Weights of a small transformer language model.
Architecture: RMSNorm before each block, rotary positions, no biases in attention or MLP, untied embeddings, normalized queries and keys, some layers without attention, local attention windows, paired heads, shifted keys, gated attention, capped logits.
Training: 772M tokens, 11780 steps.
Each number is 128 + 24 x the weight over its row's rms, rounded and kept within 0 to 255. Layers, rows and columns count from 0. Numbers have three digits each. The size before them is the row's rms in percent of the matrix's.

# layer 6 MLP down, 384x1536, rms 0.091, rows 290-383, columns 0-95
100:102120130107126118084104129101108136126149075114097125104093126120112141116142157132077114127094176122108150155157162107168158118135117132150112137136088124128128136149096118137123134082136135127121139152148133104134113105092158111126174119095144127176153091141133106135123143144134184131
104:151143137154131124144120145101135161131077143168144166171121150152155177118169190122134120145141148120140117135132084149108164135143132101106162122097114161119165125100142107113113109122110130085120113122120158142148146109161139147166132157139153131144130140150115149146124152166178112139
103:109133126159090124149126149122130119133089110110159127120110120135076147115158112121091155118134130100118145124129126145105131131132139178134128131108125135119125107126117081129112143142111126113089147106119127153127099162176135133105141095086126164136101068133176132119115120105150144123
101:137090125117107141107123158102152138158141103108120156115117125110149136140144136133089084073144115154139146099118126129122145077114156098103104152108115132128102147168131097126125103147123138121137133097112142132092143099152095125158144107121106146144156118151107112095115155150129166132
099:128143134145143112118117140138145104112127162139114135125098102137134167134150183115120188111169137129136094114139108175116112121133114159116085135140100123127158118160101110118113146161147178117143147126184111136127127100105155137174123109099173098136132104108106131107159138133118150135
104:167125136104170138142134118170153103137122123130179157159133119117167098107147165107139101169124162138107117140164147149136175128147120137145137131128130095128156143144198121114138140135130145151129140094124135125106110100149139139139134140154111141114116119090090109154122205139136130115
098:115109127119148167143109113110098162144136138070135141123071150146167141150101109139130080095121118137127132161107137202120076166174120084122126145174140174093106142122136127110106143105087130116135116141141100128130147137148147178101144122097149170117109124119139117131116133112152128147
098:115092126104125098119126121158130157137123114128157140161136147098113178082093149139109166117106142136117199122124112107152139100119148146126117139110143129136158124090146125110160156166114148097107137160100109170120137103094113111084115084177148131106129097106086145143093096100185093120
100:098068137128130121121154147110139131141132087146163140104098110151089097142146142120134140095136141114134136149121135146105115158128100136120132153124149093119141121115143148099136104138096095086128101105118142104143111126134107142065133113121097127097101170153163122096119116078112085142
103:108123129194116149119149132129111143080102163128108126157127133129108142161138157141139116172174107154125113125124140148138159103144141159175157108145158142136163142107119159129144135130136151123143098133202168140094124138167138087135123149144045117139131140096140112197139100101134143124
094:130116124123079118149139124127126155139119116096122145156138187146137133097117112135118163136128165105111141153096129096135145168115135148110087121138135151123169121103131138138149139127117118093087126160104109138148148150074113163138166113138145108108129069162130128146181131103118136139
099:130103130122127081135119115145133120106154117097118117134095097143118131134130140116131108106140171092147099176121152113137119140123061105132096156139137093142124132054113127151126113137083153138120068100116130128105151088090161138120102115142113087169112152146126111171137103111127088131
104:098112121144154103128128128114130116147102110109143098163110137119138064096118105115142121126088108138106094151151160144164099157137155103095137139135102143125122120144156109166122100142093133097142116136105112141133083148163108142145123080112098127131122079156123126097112141148071078124
099:118152134126177130127108153182121126142136165115133160103118112156148132133116158165163110138138106143135142168112150181135171128153167097141152129125125143158131111146139132118130118121143150126150119141147116129147131118124091121168112141140103141143100107096150166143129161173165109130
100:134173130135123106144174143121143125122131125146140138132134138141127095109137069123125131113124150161162100097172129080141123122145090117121116090133134145183107143098148132173141143104121125098116114123118110147108146129144088137163142157155157149106138167135137108143114098107082102136
103:111153126129118108144177123088064127130138112082184162122157155136137162116096100149133141148106143139121123104125150142113126121137124127138162098138137142117141106125157173130121136128114136155115147136139122115094102140135139119158150172086153105120099087119143112162118111155119117137
099:110135132161145126105122133103136145164162080133179117138109150146112126092082106118135120101128129104141083116111136131139130105147145123138126090130125122107116112123144102097128134098127103141152140130096140142141104120158159158176144103139140166128144085134166140153141165158135114127
099:139127129145185128122107137136145130126167113159115164176124162142119132130132124113112105124129093168144115115175136127187127156137182181108083139120114192099116110173172087140047112137135144110158157143152142143123126179110164106203141130161105114152107110112129155149144136139110157137
099:145127127105142090125101092103106140105104163125144118132123111100117114151085101110127118109106157095173123153127153112132131140134110128111091089113163106156093143078113109130121169093105120110134133113127123131116086109160114122137122086122135075116092138085111126146125159132165108109
100:172205130214120135119144112128123128122161086136126147163138145128080136143092166104144145120106140087106118087152134148136132173123119162132103133144121133138097126181147180118090130159104124153101114174092116119052177118212133117123137100163156163114135143148164069150138131159157127123
100:114084119141113135122146106119115144092153171124128157136136162167122167126133134144129144122168172107144139136117134148133113137124159134141158150111082151133124133112156110132100139140159152136112152114136101122142175122112150112148135103114214127151106116133169118178130144135136114126
099:122135118120097146134128083129099115147124149115157116158113133102145134147120105158134154135099099116179181091130148094100112136136115112091156078165126159113135116090104141124153140110132126150131088125112093133131119132076120163103128084153150109095143143114104107106103136106135140122
097:089103123092083134108074136122173139143118116157100110115149176111122179144139140155094093143142107099102109118116149131125141088153094119159109130096165150107104125135092126149059145156155154143134123124131095113141146140155134082145140127116104075199138142153113134158122129157120092140
095:140092125124099125147107126134137145095120114106106094133153152092175162138146123138148144133143153110171136158134114125111142117173146094118157120093106132084134072107152130124164148108133099104083135103111137091104121142134151175142147122111100114115126119118084110094119114133128159123
103:161145121129126132180105140188139135120125160081126141158147146123145166132130100172108122133156109160134133185152162113141105160118115159149141078093117068134103139127139125163140133118168143105141144139101146162146112107108142154087138181115122118155137141153114105092137122119161133122
105:140119119163134138133163120146107132140148150109119098103109136139139139125104119107129100162134165152121146154171178111120144130118123098135175105131122121078128098119153118092093130097120145165123124111116129170115121153117151115125137134118140099145111189156097149125178144124091135119
095:154150126080125164121088147117135079144099149095131129157128091146142160094140163119164144127124139129151153093143160155115094136112105086109148102187147110116157106110127118138168138120132112100146152134155111130183152137144113131144096196112103135163153085104150123159137161080131097135
101:104145132110103113121094098129148098143133117114125144141121129145145107119094123129110089132103110068152133114118134124114089123156126111148160098089099142164111113147100116157096109122128095109170150142120137135184103107089171132132109153102118111114097089126125119169113104114132125121
100:126074127119087144111084155165168116126137141159205154130122136136107124083128120084128137120133114160122110080124110157141086132147119113111094144135125090114124142105132125126122140147121114129119117133153106164101201114094197130148152136110110144121115166086182087112163120120133094137
099:122109130121119135125139123138156122132125140113152142102129164122139146124105143098115168142087153155119100110126094166141122120100136127142154116133130095120101130124122142129128133148123121134120162135117163136138107115106109108131091113136095093122147076162130137140139127107104086112
100:121153127129157138079090097108117133127120062163110103172106108101180135086154110111091128111109137161154126146124110102118096104141103111108116124131083129131101148151133156148071105105097116091092155101106106127110132105109105097119148101164095116146108092094096122139118185147127137128
101:185136133140098157164132137137145150157152124110119145159127118104110107125132160131112086133140142137136157144152081150138137075127168126132124115098155142165175144150151158160111143160140171115093134112117119084186114122128115166117128159148086161150155099105127118121155134147138167133
102:159142127141083140165102105130088123145129112140110097143187110135130137138107153115127111110069118062134113116129140086136119113116133122132107141114142151124141126125089082138115126106141106123114095105188139114140138163128128168115112100114127160110133118112127133107112147081091089112
104:144102133140117106094128103095159138133136134137146112136115130133151096122159167127173169154128125152120111122143137142157105078092181152139142150127125101104129109173134120110118114112148142151134171155179122141095131134145188122114111170116144130112116121150110142104076101139148074121
099:174152136145104107156142122105116091119145158136154125141130154139151128088156103146087151143124135149135176102122117152064162138101150180124152072130105115096142126158110190144122119088134095124145153135098084146142145124149137091119115091134127127159132124153167130109136161142131112112
097:110164130095160126116117164130162123129124109107168107125109130138144148111115118106152107118149118132188135105164148151154182094144140141138107119120113144105200138153219100153102140094111129124112125137119145178134131056120154131150150124131108140170157117125130152124123141105086165129
102:119137127148141099144123148095159117119120131114158140133122103159093133141120108130156122190142111120138144123178142107162138097156129087172123131162158164149152141131112121125112163096116165183158131124139125175172120122095142167099126122196161170173142135108126151128118159154071154127
094:090110136123139067132131167145124127123093092116159117111081108129133106143101163158123159122109170135128168121141088121137114123107162122127138148132106115148088129146127139085113163124129163090100142125091154103140167152105094151127085145194132120154102130117152144094088141126105114128
100:153092140169122123141143127131157108160154145136098148130157138135116130105146124094104129112127088142150132152079117100116137118130094150110108123137148158125151131152112144122148143151121131139102132120148129146118114174110134139109137156145115111108133072112102125082145125079091117117
101:098153123138105126128114123126151138100150125112081161106122128157134141116143181133121129140077132095124120171190101157142129159127096117104115132098116139103108125099142124082127144160147159135121117103134120109145116141146138153108109111110127104130099096101095163101144126135104115126
105:125130127199145121136107155148143062108165096166167129161150112144165109120175156141156116129162118132144142132137114140127099110158181114118122104143108122112120134118202149143117100139139133121118094141110171112121097106189114163129099169116152119127152139124118137127150146164167185114
095:124125125114110121136088138125115155160150142161147117134138137096136143145112107114112144160172126085107133140122113135137148071126132097155117129138127122130110109095108116146123105124152122146138158158140094152108140136129128151147116101129125172119099133150157159111103124104082104133
102:155135129135110127119116147132105109128144155143184125123138108138113131160129123142138102133148129117166112166140132107162182120104147129133134126143136147114059128142116125139102146124112136143154156126099107151135148133144141141119123160114116122085108122186080131141128067151090194135
097:109103125130116145165101087137157124139130153147185105144118134159155100139106110105086117140110094138091102118140141138095118112118146107094132115128126098134114130124078104136166154089086160136127160112060106136104171147131136150109166092137111113122104164090097148121131122124142113138
099:113178135117097124153102118125164148113132092155136089166142139108114095112160115141100121114141156125134089156153126149123167116118124160106114111143120106137086097131097143144122094099133124125165112116136111160092116111105130105139161141102130145068138089115121121112165103106134128123
101:135090127108159110160136150155188143128111099093132149143170159106153136112137137129160141133120120124133130095101137121086120138142092128147125148122097190119091169134117121125095135079137100166090124117156122156123148108119067089182118141124162107133146110150198133138142133135133146121
101:100154136137147152149122103142130126153172133125122109136102141150116159132089089081128112113151157146110144117092145132100153128137133115116126155131114130126123184157106108152118151130119141138148157129119139144129155095131159122112154105147148101124130124161159143114141152150089143134
101:128106121149178130102108139209119117132104113114111153131131127111121075135132134121101120121137114112127084141137153123114158102137144153153144158165147134169166132132098135113166126147134128108141086162129134129130210119076098141156098142106165139164149126115088105097133144125121126129
102:170133134152121108142126164089176144122128174150100136125151120088162113121135159147146133127135103143117159125134162105116098163175126132124173144114143123135106126107149157124127140132110114142101101134150112131099164130186153146139162147097139160099138141147115112167100137169163186148
100:134117135133143137137088155128147124090188151135132128129108140140154100139122089147151119089137131172122104086155148180135130120121160162140131148164127124092106108124146110149143124127136108146154087124139139097160123165099131140157122082127072152130140132114146166111154138179081114143
101:107153132138167133125159106115100125093140186127142146104163155151071155126165156120111140132157101122142104098136151123089160113096171140138119147121133127092097103159141133174131147128119113179135158121151106109122124123121135100113124126108101151154157118155114129142176127172158170124
100:127107130145144155141124093098112094156158122125114124161117112110146107106127141130134136150129095164125128121187114109135129117120087142114131154105158090116145129094121095114101136145098111122160109133124082096179119123146098130118115177126148134145148105098100136098173155126164083116
098:165167124098099090135138122082129123154145135140122095097128129098102166173142193176125105139166125136146123112134164087139171121146111125124145157150120156136157149153137138113145094179148161115126143105126168138109145087160130132151089161119162137142120141124141137097168157160100160126
101:174158130079123122186107099126112140141125158108162143135100122108106140149066177139203074101151106109131148148151113129122165117099129130139128115119145129129145137129129122127083174168155114201160120166135103120162088147133144134161126127137138120133119097124131091129094134150142107128
099:187080121102155122148110137087128117131138122128156145128115142099115093136129102126086095136117095150133124147149129126155159113102103159129136135115102148098105054127112133109138158137113133125139101123132108117149068127121142156191168156113106140131077114147169165146115093154150084138
101:152123120154148125121152121131131165120154144117103133139167129113161189151155144155137148103118125153143122127147124115133113163121143161143112129171123172115128148146126123099111127113122097117133125123092124127147106092140134135112170122128108136137140142103135151123149142122150147140
098:132156129096113128113148086074112178131133123134149121129129153131119069123152116131114110154128103097151110136168126149116108177132111096123118131103114155106149133170149175140117170141125105111111140096168122116100100129138101111133086125130119113127130163105130170164061145129116086129
099:126148127120111091082159116154085127119181109110128124124155171116148119136193176163138114083161100119114115159088113135128109166136114150131118095121148174093114155148118119140121144120107159101145103141157098156124172147087132150145078128124141164165162088164106144133168097163163181114
102:119159136089141118102116135148139130128144114161097139147087139119105071101147108144119143110113158129056153108122096130120152116146113124118105104120117113157128156090134137141124151122153119166111149105094135126070187113136161130101158161170077123124145190115138125135113175110066133123
098:113086126127113150120093131145147155144126079177107113108131101122127135148120155138108087116147137117135090131108158129113156086168143165095147144112096157155140176134143081145115149114085154126101109090101143111158144097170095151130148051095133165136163130125109140126164138107150154131
102:144103118106133156144111104142120100107122111100135141119089160119147141086138200146139101159137113149117071095162148155096141099140092121158149165140071124104146099108105111149130121133152112138134114138181136112143138138124108161098135123103124111138133130111141142141120120150155110130
100:094163122164170132136131122137149133155121155132109122123113097163102107132074113175123132123098146149119129134136127133090148144128102151144153137114149151134182093150129117067169107125140132126101126161176146147114137109161127103163146135142154129142128179155145147110115130132133138124
097:143170126144178131122150083144143170125104127112064146115119136122127081110070107106153131074167153142111141114106127162121105141114099135116152087108164150139114124092098153136135132145134100154158116122133183108105122135147161123121105117149131134144130134102107105100103128086139112127
097:137151124115130154118100128103140084116150178125139137136122146141105110112082120079161125132125114156161166154135135134105134081084126099132133082114110156111115130196116104114135130131125099155139153135092145100134166116146112113125143114117140092122127163139121149160106108150136078119
098:160123128106124106149150153127145165148101160117085110115134157137122127110137099135162163133121075132114150131129109109160141149115150120117130132142128109157137129129125117100116150080096113114157087165157068134142164131129149096065093134139116133136133167112155116117151112121100134116
100:124091121118163126145128123125118128174103103115142102137154105150147144114139158084108167186148147145107080129158137119177100115196161127144142149096127152128113141133118128109125138162136106106137140121148146088113107121133141125145131143122117115126113126127125159086109148110176139129
098:117099132167104157150125140128097155140139104068111119116102136168128128141155113144163172115130157126122110123172089128072072132125120163122108133161124080144111133118122104113099118120135138102116105160113118106117115151140147093132142111138127132106118126095102126122131110129126145110
098:129154129094085129067104127115126145128129087131134096129143155121140090131141161119134120115106128141127139124117105084109129149104103135114138121140103139112102129174111141138129092117117106138107125171156130109086127113120084138125143136079113114116127125064148126118152155165087165121
106:154149130159177132085098152133098079113138142119133131116141154135129183174141146174176139113167100158135086178182133133161162127126146106157128137158112091117190150101150113151166147149122107153114140151146138196152143122144112126122096194129074096104094154134120105193142137154124098125
097:097079124151112094095105125075138140115210119133122155081113095123077158137115092123110111153112152118151144056143132121119127130082125087116112109123129123103138129107124140130093058150160128145151160101166130116129136135126059129133059159117105084095116180094152122124125109108127121142
105:134141120110203126118116096101132144134144126126124148156094120178117143111092127098131135129125116149150136142107079114083145148157097052063126124127146103110156132133108150149174159135132154077139123097132159142128118122127116113115117113135108133119109105103119117077101132090135168124
096:157107127098131102177143125192159093101118121129096156107119141127112092103138127103160148141190064103103160090122129119163158124162105169134121126107173137137155149137103164122132132144138131115104138109117156136120122121141145138174159174116097162132165164140123121181135133105106127127
100:118108134191122131095146118125130112114146151129120107158088112155135098122132099144141121130105120112113146119114108122129149136130143120133126140092132110154144068123164146134133120113128125112119129093169151154121106134163117102165108099137135147142116122138159117155122108159159112123
098:142140127180128144113157082123172170119116161178129157147139171103135133162126121134140140168111138167145115137121129109140103148123125117153137101152091142130139108134091133139133113121141134113096095118181160143189111088195109147132130114135141113123122159163165118097143137129164129121
105:109095126147155111133126097108116113112098079131109147113129114173109161133127186127114166101110134149166101127119112112099142132119086141112085116148123093127113122097126122149112127165124149153140109133109164137114112074135140124105093118093133152087122133146159126083096094098117087119
103:101114131080164135124104095079101135134104162127147110141079105098058147115113125125152137101105102137134128133146099182166122144134117125139134100164148154128107092092156171142123121093161111135090110085154143129163137088125098113139135071161076138122135154156090151117104111099117097143
100:096132125156088119152145115113134102102116133147079143132127175131141125107127118131136122134117089134155155137184119162134136086101117076168156111136138082147161141111090130159114116146108193165096144156104130130142114155114138136119108117116133128111164151111147107103116127104147088116
096:099085127123038096092128128126128108104108106112130084159116111127145110167127064151113094148093100109124148139120129141135124138120094118120153130126125096143147107145107130146125131083116119124139128115141108087083134103138148122163161125150143137107140195133134157110069112122113093141
101:069101122131131141121164146130107139132122069114081065131145129174111124133150112092111134115110117177121134148111140085124089106141094134134117156088127124121125186140119114146164127126094123136154165111089145139171112106142121146110138121129093135146174121128148133164126112084125117155
098:089142121096105107142100143075111096119129127108126136118163129121120055109110113130123114161165110114148114163106127108137142108106147150123132075116130083147127132090127107103159109158121150087152088141099132123120122156144122159124104086060124113150123078139086124126126157124102175145
102:083115133140125119149154131084152111136158127128111153108133131127116143096166119134116138115111136150125125113088135164152076110094070067119095113140153115145148110128158126146102135152133078096113134079111094104145133111083143122139135158158113092117125100071120105141116103122130126112
097:134130127168119115100171122074115094126144120128105102171141082110101189092089147118139088144137167152112119124126114120096131143120138131120069084150122086137158105162101134093164095140091133079123101137163133090110139119140094095128124123148117126092137073106157105126156132139128087135
098:141185126103123139122121125087104125144100126095093080150141165122127147157119126122146106121124119114101104096164089136144103159103121092137109163098128101133117098134142124153063141129123135166139121119080133101131132146117122148129154127113105161128132093142126117132115083118114149126
096:114138121134139095138121149085155159124138164155106123146145105116118121146140152153144111092079123137149128123136136079134127106141104135166112097102102152149099125118116095109128176116103129127158127129109168134118139084157128129193145094126150111160114149141154133168100146104147051131
100:054097120108127155115092074149154168179130094118108152115130146132127140116128149121136106140132110141104113136152132141154137124112150132130104103102173105139099099132119142154121111107146135098083095131104153125126149097108088129135103145136083162145153157147128101115130140080118074130
098:103156132107118117115103080112139122105120067133137071146144119168120097164164157128065124119089127128124089100097127163097106134121116097134095172109130134117105115148112127128128143106134145149093138072117118136133132154106138104091130095111058147091164106167154134131110141036110097141
100:160127130158134117126097115131120079154110108143130134130101136107110149130110179135146113124112148101114120110118126132136142086111152099125115148130131122093173107152115137139174112147119143059099108156148150149106108125085157144104119131151091106141145155141157156126123107127128084140
098:104126127127141136101128126131126148119103104153193091110115122113102138108135150066123158158121126116118131133151079153125154143114129110130079136135151131147127116166101110159172151136119162147105098135136151137147120071127129122083119102081100151127128132085099132121179090064138075128
098:101095136134131098107105134127090099090147112135132151149142148105113162103139116151111107103136168127128159118133142144095148137126081133128138126154149129085158111127106147130142113149122141161128149107111124138172135131142134128086090142134152119116117178150072152148190139175121138134
100:117077124121104159117103111106136140119155125131085110132124112138145125137110123135178124103093108132113129100134160116146162122119148099115118128150148113142123134101115110125157139130176120131089137122124151123128130125115130146136108151151084121102138125164144109118115138113114130125
103:084099130120074111097121135103128097118115137147114112145131128127088129153118134102187120158167134173113170114130143108169171129123123126132138125145149130178141117148135112112142136133110138190141146106184145155129150151094132109156100141162155104171155132110165102128160084162135131122
100:117139133126161073135099169116125093101159119175132119132138148113141152166142155095124090102124144128109157174128120113137132171122111142144130155148109131098161106078113117121128149180106118133083136141102136147111141101128108165083157103120118081093149129153142124149120115145154125128
099:140068128123112104161133122146168145117199148130101150122112088135131119121105137144127082136081123119094123124132140156134129132104147082123081128147122120108116112125119139103136146103128145163096138148127156173121152070128141081086132169106155126156104099130094137152161150148153135132
098:151138121114104124114136113123111145148093118147159122100119091138137139103163119123132175102099141140097126151103124185167070139131092110116114130119088124125124139130135170120124126089109137116125106160145121125145112142105123129115129146104128129114124141144160119082065136125127230135